config = dict(
    num_hidden_layers=15,
    hidden_size=128,
    num_attention_heads=2,
    num_key_value_heads=2,
    head_dim=64,
    intermediate_size=768,
    vocab_size=2048,
    hidden_act='gelu',
    norm='rmsnorm',
    norm_place='pre',
    norm_eps=1e-05,
    positions='rope',
    rope_theta=2180.0,
    rope_fraction=1.0,
    qk_norm=True,
    attn_scale=0.125,
    bias='none',
    tie_word_embeddings=False,
    parallel_block=False,
    extras=['capped logits'],
    init='normal',
    init_std_qkv=0.0629,
    init_std_o=0.0629,
    init_std_up=0.0629,
    init_std_down=0.0,
    optimizer='cautious_adamw',
    learning_rate=0.0022,
    beta1=0.9,
    beta2=0.95,
    weight_decay=0.15,
    lr_head=0.00502,
    warmup_steps=457,
    schedule='wsd',
    decay_fraction=1.0,
    decay_shape='linear',
    final_lr_fraction=0.0,
    batch_tokens=16384,
    max_seq_len=1024,
    doc_mask=True,
    train_tokens=98470000,
    max_steps=6011,
    dataset='wikipedia_en',
)
Each number is 128 + 32 x the weight over its row's rms, rounded and kept within 0 to 255. Layers, rows and columns count from 0. The size above them is the row's rms in percent of the matrix's.

# layer 6 MLP up, 768x128, rms 0.0955, rows 586-612, columns 0-127
size [102  73 106  95 107 106 103  99 102 109  77  96 101  78 114 101 105 113 110 107 106 105  99  99  95 106  97]
[[115 143 152 126 109 165  65 214 157 214 138  81 179 147 133  93 144 132 119  83 113 133 150 101 178 141 191 111 142 130 114  69 110 159 203 115 160 131 115 152 151 113 145 118 140 148 138 100 171 133 157  94 152 121 126 179 141 157 121 110 126  68 120 129  97  86 140 154 100 147 121 162 128 102 103 163 100 114 115 188 158 176 111  97 143 144 167 110 158 125 131 154 122 174  68 141 154  51 161 177  94 176 123 141  91  74 103 167 120  87 140 129 129 138 115 198  86 129 119  92 152 162 133 157 149 115 142  76]
 [ 96 191 119 115 140 112 161 206 146 152 120 105 142 155 115 104 112 139 145 135 100 121 109  52 187 159 111 112 131 123 147 114  49 173 160 128 141 127 172 156 127 101 131 129  85 104 161 156 133 166 136  99 118 156 125 112 154  81 125 116 146 122 156 113 112 112 159 151 128 175 198  90 134  59 174  99 126 119 126 157 168 164  99 131 172  82 145 115 158 159 151  88 123 115 183  94 108 177 161 125 178 119 102  96  66 106  68 103 117 113  65 122 163 160 102 148  86 160 131  34 119 139 162 131 114 169 139  93]
 [143 164 121 127 159  74  81 158 117 211 118 118 186 145  54 139  97 138 122 108 103 139 140 127 146 157 129 152 122  93 157 153  82 165 127 174 184 136 115  68  83 165 160 109  90 155 131 153  92 143 101 159 148 138  79 109 157  81 123 117 107  73  96 137 105  96 114 116 111 132 132 149 126  39 112 110 132 162 172 134 146  90 137  86 134 162 129 213 101 161 181 162 100 179  95 126  59 137 128  98 152 158 138 142 122  81 102 153 169 134 123 147 138 141 207 143  99  89 128 113 156 103 140 152 131 125  72 150]
 [124 109  21 138 125  87 136 142  81 148 140  75 154 125  48 151  59 158 129 119 128 123 187  89 188 150 165 111 144  93 105 107 130 191 188 152 143 177 131  86  96 105 152 130 107 115 117 196 155 151 128 134 100 134 137  95 115 142 131 146 128 155 123 149 108  75 146 114  82 172 172 141 169  66 140  38 116 110  82 158 145 112 125  86 137  98  94 188 135 135 156 133  76 157 128  75 147 135 167 136 179 125 130 131 140 123 177 144 132 136  86 170 100 152 123 111 110 123 116 155 125 141 137 111 138 179 120 124]
 [126 164 101 137  97 165 140 147 165 153 119 147 118 131 110 111 141 144 148 115 124 189 132 139 138 115 173  82 113 118 123  89 124 144 192  97  98 162 155 150  99 155 125 148 139 103 116 114 136 149 116  70 128  88 110 141 138 180 131 131 191  81  54 158  85 154 213 105 130 116 153 122 145  84 133  83 125 178  95  89 170 122 118  66 165  47 166 136 113  71 105 138 122 122 158 125 118 102 111 148  87 189 136  87  66  96 120 170 132 164 127 113 144 168 125 160 157 112  40 113  68 161 163 178 148 126 141 110]
 [107 170 159  79 100 104 122 122 144 132 128 127 151 139  45  99 145 124 126 110 143 102  84 106 114 137 140 180 136 107 120 100 102 168 109 186 140  55 155  94 101  94 130 212 143 126 125 168 175 154 123  68 183 163 186 141 166 129 137  74  92  87 121 138  78  97 123 139  90 175 145 118 132  90 123  97 126 154 129 196 176 155  78 144 108 118 119 130 166 121 134 143 148 154  80 113  97  85 135 129 143 167 141 143  77 110  95 153 193  67 104 140 117 137 142 145 121  59 143 140 164 144  62 137 178  94 139 132]
 [180 189 143 140 157 142 136 176 142 140 185 116 184 126 112 106  90 179 125 112 120 140 136 152 112  99 120 102 162 142 163 136 134 108 119 145 108  58 158 151 106  99 106 181 123   8 137 137 101 143 119 128 158 140 179 146 130 159 147 136 102 104  84 113  92 112 155 138 103  93 111 137 115 111 165 148 164 147 189 120 126 162 120 154  83  62 105 154 136 112 158 191 117 102 114  62 114  93 106 150 131 104 110 142  76  75 135 128 155  87  91 107 131 140  75 113  70 108 129  75  87 133  95 135 115 184 118  52]
 [ 95 167 125 132  78 157 137 169 161 166 158  86  79 175 162 142 116 151 103  56 101  97 155 135 191 135 146 154 124 121 137 140 103 110 127 129 141 111 141 165  98 145 128 133 150 161 122 177 158 153 124 113 134 115 119 127 120 124 132  75 136  55 135  85 159 144 112  99 142 134 149 152 147  87  99 141 119 108 183 140 122 207 141 168 146 152 188 149  44 154 125 154  91 189 115  94  94 146 204 118 134 203 100 127 158 137  90 145 133  90 103 159 110 166 118 140 187 187  62 145 101 102 143 184 168 118 132 126]
 [174 146 103 117  83  98 162 134 102 125 126  98 155 123 143 155 138 113  98  59 114 131 101  88 136  69 145 176  91  78 113 117 112 166 161 157 216  82 110 170 112 129 157 191 179 136 174 164 130 150 141 127 140  93 135 167 124 139 120 119 167 155 142 119 108  98 110 172  81 133 162  51 185  43 135 140 108 113 109 110 151 135 131  53 166 111 164 110  74  87 160 132 137 194  90 163  92 123 167 120  85 110 104 134 134 120  87 145 138 129 149 134 113 154 184 106 128  77 130 138 133 149  71 111 160 122  96 130]
 [177 158 107  62 121 106 149 152 126 143  98 129 165 157 141  67 132 176 135 113 108  82 188 156 122 125 140 107  90  94 132 134 106 165 113 158 101 174 138 146 143 157 158 114 129  77 148 163  96 124 154 133 132 105 138 167 181 129 131  79 133  89 133 137 135 128 173 174 137 131 198 104 140 139 108 126 128 186 117 185  83 117 141 146  67 141 142 139 161 137 136 199 117 192 110 144 119 131 166 159 107 117  85 125  88 108 103 141 112 101  87 143  33  93 135 112 147 144 147 148 138 177  67 105  48  46 140 112]
 [133 171 148 147 155 170  82 143  76 128 135 143 163 145 115  89 153 172 108 194 149 146 147 122 129  71  92 143  95  97 141 131 129 121 167 137 133 132  80 166 127 121 133 173 142 133 122 119 112 139 117 219 160 122 132 200 103 128  94 108 149  91 155 138 164 149 206 127  95 102 124 106  98 195  83  98 117 119 118 153  80 144 101 145 170 142 113 183 149  60 124 107 157 179 104 155 134 103 108  99 172 124  92 153 146  86  99 126  84  98  84 153  62 144  36 167  83 149 118 139 105 115 133 171 105 131 164 134]
 [136 113 153 123 118  98 121 136 113 115 104  87  96 201 122 107 162 131 120 130  78 122 178 105 142 144 169  91 177  96 122 141  59  90 148 164 133 186 129  83 136 142 152  91  55  98 165 147 133 109 157  73 187 138 131 100 134  85 119 173 210 135 140 145 125 156 176  73  85  73 177  92 153 136 145  97 129 132  89 107 181 165  96 145 104 140 120 150 151  83 156 138 133 133 202 180 132 118 120 134 135 120 157  46  80  95 119 125 131 111 138 182 115 100  77  92 153 139  93 140 159 109 100 148 148 116 127 101]
 [145 163 106 113 109 144 143 187 101 165 114 138 143 172  88 106 151 172 104 134 133 115 126  72 198 142 115 152 115 137 178  69 108 120 118 105  98  81 153 149 132 131  78 151 119 101 115 142  89 169 126 121 104  93 102 115  84  62 169  92  95 177 141 147  94 121 162 136  93 111 134  61 108 112  74 133 142 148 140  77 148  61 108 185  81  92  99 209 123 106 195 184 133 152 119 103 131 116 190 164 100 128 163 131  94 131 147 125 148 136 136  69  94  82 143 128 127 130 134  65 125 119 177 128 149 179 105 122]
 [193  92  87 153 143 146 101 100  91  52 149 103 121 133 113 149  76 169 150 111 184 182 172 125  74 140 165 190 118  96 109 116 160 104 132 152  85 147 144 131 164 131  93 173 179 149 190 119 139 105 142 134 188  35 108 203 102 115 124 147 127 117 151 122 104  60 134 131 116 155 155 150 143 155 104 171 125 144 114 139 118 146 132 210 162  99 147 177 152 117 124 174 121 161 134 154 164 157 125 120 135 102 123 157 156  79 186 159 102 132 106 149 140 107 131 130  98 111  61 121 140 167 123 175 105 140 115 121]
 [184 150 153 111 154 151 137 109 103 138 166 160 128 137 153 100 180 118 132 135 145 114 113  96 143 106  55 138 115 111 108 106 114 105 184 131 162 111 149  89 103  94 152 178 147 166 100 190  82 128 119 170 102 115 148 149  82 134  96 113 110 110 136 117 123  96 163 117 113 189  93 117 126  80 140 107 116 142 111  99  77 142 123 154  91 156 142 127  78 101 110 114  98 169 163 115 149 103 210 156 141 172  86 141 105 119 154 101 145  84  94  68 105 128 109 174  73 163 125  31 127  85 145 231  87 156 110 154]
 [150 156 151 110 184 134 159 129  80 174 156 129 136 150 139 101 138 167 142 117 117 132 162 109 195 186 105 151 114 176 122 136 136 119 121 180 108 164 108 169 119  89 118 114 100 123 169 171 141 134 105 100  98 125 159 121  90 133 225 103 129 124 109  99 107 128 172 101 120  79 144 158  67 153 155  94 165 134 169  68 196 135 113 120  98  95  95 132 130 128 100 133 115 158 112  98 214  73 138 125 155 150 116  91 122 132 122 168 169  87  71 100 118 134 200 158 156 129  91  95 110  84 142 160 179 138 179  75]
 [153 138  88 112  57  85 109 104 128 124  99 120 121 123 144  97  98 126 109  97  64  80 131 135 131 108 158 145 106 114 159 122 126 106 156 147  85 106 153 113 158 184 111 129  82 163 138 160  47 157 119  81 132 108 109 180 128 109 196  98 133 103 104 103 100 199 127 124 170 143 112  98 103 136 137 143  99 110 104 105 123 168 119 133  71  96 167 118  97  77 162 193  52 171 143 131 138  64 220 119  76 162 114 146 128 134  97 164 150 133  98 112 103 124 190 103 106 153 146 140  84 120 102 125 128 150  72 166]
 [152 108 133  93 144  73 176 189  54 131 156 151 182 169  98  94 147 114 138 145 119  87 143 124 134 135 116 168 110 129 125  84 144 133 146 156 128 116 183 130  96 199 227 160 138 123 197 161  89 107 144 121 142 158 125 184 127 150 153  90 179 102  69  91 112 146 141 160 159  97 114 104 136 123 131  92 141 149 118 107 140 131 101 112 125  85 165  78 140  98 111 148  93 131 145 116 100 119 124 155 111  80 100 138  77 113 131 168 155 123  73 117  98 125 101 194  67 139 134 118 177  58  96 173 173 160 117 135]
 [173 185 135 138 103 101 142 116  86 165  92  24  93 189  26 128  79 187 125 155 146 128 166 109 126 111 109 172 136 100 141 118  80 110 185 166 117 128 125 195 166 186 205 119 145 113 131 124 119 100 138  99 168  79 104 165 167 157 129  93 144 112 118 149  87 152 135  97 133 150 171 109 130 106  92 178 156 130 163 182 114  81 119 125 137 154 114 156 133 147 129 152  73 164 158 121 162 119 158 138 117 148 158  64 115 106 120 151 113 100 107  92  87 127 146 125 104 118 123 118  91 117 120 138  96  83 109 138]
 [121 143 132 116 111 166 178 170  89 145  81 110 140 152 103  69 121 124  90  74 135 148 107 143 141 197 128 114 159 112 151 151 109 139 138 204 119 132 152 101 104 148 164 149 154 163  86 185 105  95 175 143 158 177 115 163 147  94 130 107 178  94  71  79 151 152 161 159  76 130 213 140 202 165 117 103 101 172 139 176  94 176  87 125 139 114 125  63  82 191 145 133 130 126  94 140  90 133 185 114 103 150 129 122  95  79 153 161 162 129 131  84 136 126 140 119  93 148 113 144 127 122 130 113 160 154 105  83]
 [183 190 111  98 134  96 136 138 135 169 110  88 108 129  62 128 123 172 127 162 131 181 124 129 150 175 180 105  69 106 157 110 101  95 182 117 116 133 132 104 123 119 155 177  97  75 111 145 168 184 106  47 102 163 148 125 102 123 121 132 156 103  74 150 107 182 131 112 123  21 199 146  97  86 131 122 187 156 133  93 176 167  66 151 161 106 139 112 100 116 152 145 156 121 165 111 127 106 130 161 152 114 121  94 120 109 104  86 176 126 128 153 165 121 124 116 130 105 114 106 134 108 114 118 148 177 120  58]
 [ 83 150  55  96 149 173 131 157  99 134 177 120 148 123  87 141  78 176 175 110 149 129 124  75 147 148 142 154 120  90 184 160 110 124 104  86 168 105 143 189 143 119 104 171 111  81 155 121 113 215 134 121  69 127 126 141 179 126 106 139 109 106  92  89 114 158 169 103  99 120 127 144 123 124 100  84 143 117  99  96 114  87 105 130  58 143 107 149 163 146 128 107 158 174 137 118  88  89 181  73 158  81  93 128 121 112 145 116  64 132  86 113  87 191 113 149 121  95 150 100 156 158 186 136 108  82 155 168]
 [129 194 124 117 118 181 107 132 160 158 179 145 130 113  65 113 206 102 143 141 138 150 150  88 165 115 142  50  92 162 129  80 122 172 164 111  88 110 136 173  94 120 158 118 114 106  66  98 168 140 123 131 151 150 150 124 102 127 170  88 131 164 112 154 125 187 139 134  78 120 166 140  82 107 128 139 117 147 161 108 121  68  63 167 137  43  77  98 156  93 139 133 137 133  94 106 129  79 151 142  84 110  96 131  68  82 114 102 146 108  59 120 121 104 150 139 120 118 100 100 173 129 106 139 176  99 165 167]
 [114 140  98 128  71 110 151 150 183 132 147 117 110 153 116  91  97 103 147 142 104 107  89 145 149 144  73 179 120  91 169  92 105 137  97  96 162 128 110 105 122 122 136 133  82 154 222 160  79 128 168 154  34  77 137 155 153  90 156  84 145 111 115  95 130 166 131 135 107  84 135 193 194 126 157  67 115 146 100  95 159 163 150  98 152  62  99 146 137  99 168 100  98 119 134 111  98 131 188 126 115 174  97 139 130 137 129 128 144  88  87 119  82 206  73 145  96 107 133 151 110 109 144  96 140 152  98 111]
 [190 163 153  69 105  91 127 117 103 122 172 147 117 127 115 140  83 106 126 156  96  71 161 161 118 132  80 164 185 106 142 185 112 104 146 180 115  92 109 135 142 124 137 139  76 113  87 145 140  61 165 156 180  96  88 161 145 110 141 108 151  90 128 101 129 149 121 121 120 138 210 123  68  89 158 147 128 104 148 149 134 117 105 149 143 117 184 153  82 125 119 128  64 183  99 105 108 126 112 144 167  89 129 129 138  49 183 106  93 139 115 179  91 118  78  51 138 190 135  91 127 106 116 135 147 116  83 106]
 [ 91 216 150 117  89 176 122 153 115 106 167 137 142 124  73  91 158 141 146  63  60 154 140 148 155 170 137 152 142 131 176 102 152 239 135 111 128 146  97 170  91 155 154 176 150 139 123 141  63 171  99 127 129 127 133 163 115 115 170  95 118 137 103 115 127 170 131 114  99 107 201 150 140  75 126  62 114 111 146 131 107 172 168 112 133 112 126 122 102 173 154 167 135 127  83 129  68 111 154 161 142 172 131 111 151 127 131  94 154 131  55 126 151 143 102 124 160 176 149 104  76  95 141 137 130 103 111  77]
 [123 124 105 128 131  85 174 208 171 181 123  75 110 129 114  90 182 111 155  92  85 150 102 141 126 123 144  96 104  91 167  23 119  78 123 116 120 110 196 159 137 115 141 111  98 161  86 120 142 152  88 134 157 140 125 209 155 115 160 151 156  78 118 102 130 115 187  77 118 108 124 156 194 120 141  81 113  87 101 155 132 170 149 131  85 135 110 162 112 131 110  74 101 103 143 128 116 177 148 139  63 129 133 148  98 113  97 155 119 134 139 160 172 155 132  86 112 158  76 148 111  74 146 113 123 122  66 139]]
# layer 6 MLP down (transposed), 768x128, rms 0.0659, rows 586-612, columns 0-127
size [120 111  99  94 100  97  96 102  99 109  87 123  92  95 111 113  96 126 116 121 113 101  94 101  89 104  87]
[[111 162  88 186 123 162  95 170 149 163  72 128 152 164  87  75 124 139 140 128 129 137 132 111 160  87 126  90 144 167 143 110  78 145 149 132 149 176 148 134 139 105 137 167  87 103 166 129 194 122 123 124 174  99  79 133 119 111 147  81 144  90 133 134 139 152 154 140 144 104 112 147 159 138  90 146  95 196 182 123 162 171  87 177 138 162 140  89 154  82 149 158 129 157 120 163 162 146 138 179 153 223 134 168  54 102  87 141 166 102  86 137 110 118 104 168 109  98 133  94 138 119 100 165 162  85 202  87]
 [110 187 112  88 142 122 145 205 113 149  94 100 153 141 104 126 111 148 144  93  66 127  99  64 162 138 100 120 150  79 118  82  26 158 156 133 128 155 100 153 138  79 107 149  97  98 125 187 105 166 161 138 127 148 140 122 173 126 141 105 129  94 131  75  90  74 123 144 149 145 161 105 148  47 148 115  79 107 143 142 162 143 105 120 182 103 144  99 132 121 145  99 120 154 112 103 125 159 156 132 157 126  63  91  61  59 117 155 150 146 100 110 134 150 126 126  90 131 132  22 153 121 156 124 102 146 137 142]
 [ 95 155  80 109 157 155 147  96 174  71  92 106 114 127 142 200 134 165 126 166 133 125 124  82 106 128  81 178 139 140 148 127 111  61 141 143 123 109 209 148 174 111 162 123 121 118 147 143 124 113 163 122 106 160 150 137 108  92 150 171  93 104 147  95 149  58 113 112 144 132  80  81 176  81  93 143 107  50  85 114 137  96 135 163  76 202 135 131  65 104 133 126 110 121 147 149 135 102 120  91 119 120 145 105 147 111  90 177  83 139 115  58  81 147 118 126 139 153 133 112 144 161 101  80 142 117 134 216]
 [109  73 120 165 116 128 113 103 133  87 128 140 161  73 147 169  98 112 105  99 136 136  35 170 130  70 117 115 124 189 149 103 105 134 115  91 108 174 167 108 130 166 114 127 159 210 155 140  91  95  76 108 122 118 109 123 132 136 127  77 152 108 127 117 127 156 172 165 192 144 109  71 130 124  93 144  67  76 116  70  99 142 169 180  67 124  68 149 186 115 117 138 160 137  62 158 194  88 144 128 117 120 154 148 117 132  71 156 125 134 129 177 124 145 123 158 165 147 152 157 138 152 179 115 134 144 136 141]
 [120 107 138 118 123  84 190  90 104 130 121 188 106 156 173 105 150  67 142 127 127  50  77 163 130  97  75 117 143 121 159 155  88  71 143  92 134  80 183 124 150 122 172 152  78 134 192 129 163 132 182 106 148  73 146 138 126 129 130  80 201 142 146  92 146 168 156 115 124 131 108  67 167 128 169 185 124  74 119 154 149  96 159 121 128 111 143 138 161 147 151 120 144 124 137 150 165 118 107 104 113 126 105  94 226 147 168 105 111 156 160 132 176 118 110  79 160 153 138 190 103 115 132 102 114 111  99 107]
 [153 107 136 153 160 161  99 164 199 142 152 136 117 116 119 153 103 119 127  89 115 135 117 110 145 116  78  56 106 119  79 166  85 165 162 147 162 106 160 125 151  64 104 151  58  77 103  66  93 162 146 139 100 142  80 178 201  70  79  86 132 136  80 134 106 162 117 142  66 122 127 152 105 127 116 139 151 148 186 103 162 151 136 116 168 129 155 133 119  88 164 113 141 158  74 148 130 169 169 164 116 145 141 141 126 201 157 162 119 132 109 148  91 121 146 115 133  87 149  88 143 125  91  97 143 182 121 195]
 [138 126 134  83 118 185 143  92 151 129  95 115 186 194 105 123 176 136 169 148 125 101  60 118  98 194 139  96 139 104 143 151  88  75  93 120 174 111 157 159 111 138  99 169  84  69 170 184  94 169  87  94 127 169 120 174  76 149 156 147 113 141 133 116 212 141 159 114 129 117  78 134 137 102  93 108 143 128 136 117 101 139 135 179 143 141 141 138 128 121 186 182  91 124 110 120 120 150 149 134 101 114  40 165 122  62 117 133 137 171 129 184 124 181 113 146  95 138 153 164 134 108 153 144 149 126 161  80]
 [ 96 140  91 154 149 139 124 187 159 157 102 108 153 125 126 104 147 102 166 137 111  88 125 178 185 191 172  79 119 142 146 124 110 107 129 184  81  96 174 185 210 149  98 138 170 214 155 163 116 138 121  90 123 155 121 181 135  83 113 163 153 159 146  69 125 154 128 141 178 123 106 148 146  56 160 158 114 140 156 114  96 124 119 137 136 166 103 115 168  82  70 105  62  80 186  99 142 128  92 147 124 162 120 117 107 126 132 119 100 121 130  90 106 153  91 179  59 132 102 136 150 130 144 119 156 161 130 112]
 [170 137  80 154 157 157 120 143 151 100 155 149 158  78 159 153 123 147 125 154  92 114 178 168 159 123 115 142 141 107 106 178  96  59  84 140 142 114  79  65 143 187 135 113 159 162 172  80 172  58  80 121  84 170 133 168 127 177 136 171 140 115 139 124 166 163 141  67 126 144 124 170 110 204 150 145 144 145 152 126 136 133 143 152 111 149 190 150  96 109 163 118 149 106 144  95 130 107 150 158  64 129 117  87 100 142 112 138 107 143 160  89 113  51 158 108 172 124  82  91 115 139 151 141 153  79 175  82]
 [177 112 122 192  99 135 118 160 160 137 129 125 141 139 176 173  30 144 163 130 198 137 105 145 155 165 134 110 122 156 105  76 114 131 139 114 155  95 178 151 159 167 142 133 114 116 144 151 103 139 122 148 107 126  99 117 120  88 108 153 124 179 126 156 137  88 158 181 150 194  80 155 152 126 148 166 134 133 142  83 154 135 141  74 105 201 127 138 118  93 174 127 205 141 133 156 135 110 168  81 158  61 165 142  98  37 114 161 158  98 151 193 151 154 115 103 123 185 156 126 110 131 155 103 112 126 153 156]
 [110 100 111 160  95 151 145 115  98 102 107 146  89  86 140  69  93  66  96  93 108 157 125  72 167 154 172 108 121 160 136 182 110  99 136  75 146 149 172 118  87 178 129  91 124 125 100 111 137 143 100 114 177 152 183 101 198 154 140  92 182 169 137  65 139 140  90 115 129 141 124 162 126 164 107 141  90  92  99 182 170 161 192  83 106 120 105 160 129 156 163 116 153  91 121  86 101 131 111 110 149 113  74 114 166 152 113 123 116 101 130 124 110  67 126 107  62 113 163 161 148 109 143  63 127 175  73  96]
 [155 208 117 153  90 134 109 152 117 147 164 108 111 118  93 167 131 141 116 143 126 138 117 164 119 114  79 147 109 109 137  59 177 128 147 146 104  30 116 165 104 198 102 211 174 144  88  80 146 110 104 131 107 116 116 131 148 152 184  97  96 125 171  82 130 126  68 107 151 168  68 182  62  81 107 131 150 119 146 139 122  95 158 124 116 100  93 141 140 123 151 157  90 158  98 129 137 139 130 129 125 127  76 212 163 173 127 158 161 146 122  97 143 124 156 156  77 147 152 111  86 134 129 157  85 139 102 163]
 [143 188 118 108  95  99  98 135 119  68  84 114 148 107  81  85 119 111 142 179 137  95 111 115 170 153 150 129 175 133 157 150 128 105 145 161 153 179  96  86 105  95 143  98  62 105 156 177 125 128 112 172 207 106 101 165 108 104  91 130 183 150 114  70 129 130 184 155  83 110 112 146 143 172 106 158 137 161 139  52 172 137 141 165 122 121 108  92  94 139 111 129 102 120 160  76 204 146 148 190 136 106 145 135 119 124 196  52 140 131 176 123 102 156  99 127 169 122 147 114 120 121  82 167 121 158 146 136]
 [ 84 108 133 152 123 109 149 131 151 138 119 161 104 145 178 122 188  77 112 126  78 105  78 151 196 112 109 107 109 186 123  70 123 157 105 147 126  83 101 119  86 109 144 101  69 140  41 130 145 179  45 155  81 212 143 118 173 137 163 109 102 117  64 100 155 166 123 147 163 130  65 118  92 108 127  84 169  86 152 157 125 147 128  94  90 116 100 121 115 152 152  97 126  95 121  99 123  66 144 114  95 138 106  95 145 149  90 118 139  94 134  66 136 119 169 145 128 156 177  94 124 124 129 103 105 109 133  89]
 [144 104 172  69 156 162 113 172 177 150 151 182 155 139 147 162  84  69 135 161 105 131 118 203 132 116 145 117 143  61  92  91 168  84 156  87 145 139 173 159 132 125 146 129 114 131 172 121 117 122 135 190 119 113 110 111 114 164 130 129 162 107  75  98 120  98  98 150  96 185  83 198 156 121 126 152  96 108 169 154  33 170 129  92 104 154 170 143 146 138 143  76 130 112 112 146 137 178 162 117 126 152 134 121 120  87 146 139 129 170 122  63 156 140  46 180 123 107  78 112 105 148 121 147 150 113 112 158]
 [146 131 124 117  90 195 117 179 136 177 126 131 109  60 107 137 118 127 160 132 146 113  97  91 124  75 160 192 108 149 115 141 136 163 104 114 111  93 121 175 134  82 127 153  92  86 169 103 167 128 153 112 143 134 130 143 160 138 128  92 120 154 148 123 108 107 133  76  82  67 131 150 111 120  90 102 133 100 126  92 111 101 122 162 123  88  90 175 123 161 163 142 190 122 161  88 134 176 159 121 133 115  92  83  58 150  55  70 184 121  80 166 165  95 116 181 121  76 139  62 124 139  66 170 114 151 177 135]
 [171 136 152 140 178 119 129 154 172 109 115 106 120 105 160 185 112  76 109 141 151 167 119  44 108 181 160 166 158 135 118 169 158 127 161 111 142 164 172 150 121 199 157 204 129 129 109 125 153 149 104 102 146 155 140  59 127 111  81 138 140 148 112 122 168 136 151 175 137 109 154 194 153 163 135 125  74 112 109 125 113 115 142 149 183 122 150 134 141 143 160 149 170 152  90  66  94 127 122 174 118 114 182 143  71 201 189 178 151 137 132 105 123 112  64 119 125 114 160  91 120 175 181 138 128  88 155 127]
 [112 129 139 113 164  98 172 190  56 136 114  95  94 176 113 119 169 137 127 139 136 146 109 146 120 132 168 136 119 152  89  86 114 125 138 131  80 124 136 104 118 133  64 148 130  82 200 196 123 128 128 110  93 137 163 149 141 119 131 112 155  79 142 139 108 118 144 104 168 123  75 118  84  80 128 138 177 146 190  93 146 153  32  96 102 162  90  65 110  86  84 124 145 177 137 141 150 125  84  83 109  95  98 169  74 103 124 152 144 109  93 101  78 145  88 189 159 150 139  63 155  96  99 143 140 101 137 139]
 [139 119 141 125 139 164 132 150 104 169 116 102  88 157 140  81 186 149 142 222 143  82 121 124 143 109  83  86 107 132 125  87  77 109 117 116 187 138 121 141 193 126 122  93 106 104 162 145  73 135 136 126 100 159 122 160 151 150  84  72 148 238 188 127 167 195 163 182 119 154 118 161 138 114 137 188 145 147 151 135 110  73 148 150 144 146 122  75 154  54 130 143 111 123 147 163 132 106 124  83 117 132  97 146 119 114 132  90 100 141 182 164 144 152 116 182 140 180 101 144 101 105 133 124 118 146 118  80]
 [116 136 148 152 108 101 150 141  84 127 134  80 110 108 134  76 132 129 125  69 118 108  84 138 137 164 152  65 185 126 159 204 111 164 140 100 119 157 110 137 102 149 157  76 115 186  93 150  82 134 155 131  61 146 104  90 118 104 122 150 153 102  82 125 148 146 163 155 100  77 211 120 182 126 121 120 129 160 110 138  81 185  86 141 138 119 129 163 128 103 104 113 179 131  93 192 197 185 192  72 122 148 122 108 100 128 133 111  90 130 105 131 147 156 149  84 131 123 102 104 162 106 104 149 112 173  84  66]
 [112  74 157  64 111  94 157 116 124 159 123  90 143  98 109 105 168 153 170 114  85 101 131 129  88 109 141  72 138  57 108 158 176 149  96 153  68 124 224  90 146 123  98 174 136  69  89 145  99 145 153 115 124 128 131  99 102  99 105  85  96 137 130 146 108  87 161 186 145 157 139  72 120 106 107 164 147  89  96 105 128 106 124  71 100 138 134 154  85 122 140 147 114  94 121 110 173 120 135 126  63 128 121 125 128 100 183 144 128 102 148  75 106 179 151 106  96 166 110 103 120  79  86  98  55 169  90 101]
 [ 43 138  83  87 112 133 173 124 141 143 153 145 113 126 116  98  90 114 101 174 125 142  85 120 178 128 130 128 189 116 148 145 152 124 146 157  75 158 148 128 103 124  95 161  91  81 149 125  97 126 154 180 169  94 126  76 175 196 112 103 147 141 154 120 133 150 144 170 100 144 157 138 153 146  72  87 147 133 128  65 139 124 130 140 100 127  79 140  98 188 130 126 101  98 193 163 121 141 138 169 151 184 217 132 144  93 105  99 193 135  93  71  97 140 132 170 178 128 136 177  63  99  95 120 118 129 129  97]
 [122 150 112  78 134 110 107 102 170 120  97 125 139 127  70 129 154  60 111 168 139 114 165 128 125 121 136  68 132 140  93 149 119 134 129 170 166  93 114 121 129  94 126  86 118 129 109 143 154 108 185 129  93 152 150 111 153 160  52 152 140 101 150 140 132  77 149 102 145 154 139 105 102  85 171 132 188 178 147 134 103 122  66 131  46  83 116 125 110 145 138 152  91  93 133 187 136 122 143 144  66  78  76 156 103 192 163 113 132 136 120 129 158 130 149  94 180 122 194  94 169 141 123 134 201  82 109 210]
 [ 98 180  65 186 143 148 125 121 169  86 126 153 152  67 105 122 119 160 127 107 100 147  99 145 109 124 142 120 171  96 105 146 148 168 112 157 143 149 139 114 139 131 153 190 152 123 167  97 178 114 129  89 119 102 102 126 140 150 111 178 144 152  64  95 125 101 123 126  55 164 138 135 114 108 156 148 153 200 192 120 136  96 141  82 100 105 124 116 209  93 143 143 119  96 113 148 160 154 104 166 116 187 113 133 150 177 107 131 123 234 142 117 116 111 181 122 109  81 183  89 114 104  89  69 122 148  85 114]
 [117 140 134 197 209 129 171 171 150 130 127 118 174 101 141 123  86 131  88 120 145 130 177 175 102 167 104 145 120 107 134 142 131 131 176 160 116 166 127 142 129 173 106  54 102 115  45  78  50 139 119 125 113  93 149  82 171 177 142 119 123 124 101 179 100 107  97 139 110 106  99 147 185 157 115 133 138 125 125  88  89 110 116 137 100 136  49 105  78 148 134 146 102 171  86 170 194 111  71 115 128  80 146  92 109 143 102 135 160 144 140 131 158  98 104 150 110 116 162  83  78  97 167 143  91 127 159 114]
 [157 150 218 147 116 108 135 135 141 130 164 140 152  99  82 141 168 107 131 118  79  84  96  86 123 164 171 166 114 144 150 100  92 112 200 162  75 133 119 166 156 160 127 183 123  73 119 122 100 178  87 125 135 166 158 114 107 129 160  46 122 150 111 187 150 183 100 147 155 124 148 102 156 113 126  89  72  59 147 128  86  96 106 144 132 165 134  73 128  92 151 130 186 141 141 128 129  90 119  94 154 171 126  82 177 110 148  64 115  84 116 108  98 152 103  96 120 147 150 172 133 108  83  81 128 116 140 138]
 [148  90 124 135  51  89 154  97  70 103 157 141 153 110 171 190 146 132 188 153 116  67 141  88  95 174 105 178 166 111 118 108 162  90 100 163 104  77 138 169 135 115 103 189 167 138 109 141 116 112 139 116  99 198 153  98 117 122  81  94 147 128 107 114  83 122 156 110  92 135 133 106 124 134 101 118  99 167 162 122  91 127 120 119 164 116 136 120 183 119 136 130 121 181 161 146  89 190 119 111 122  81  74 169  88 107 158 150 137 170 137 113 109  72  98 137  80  95 135  99 141 166 153 163 174 152 185 196]]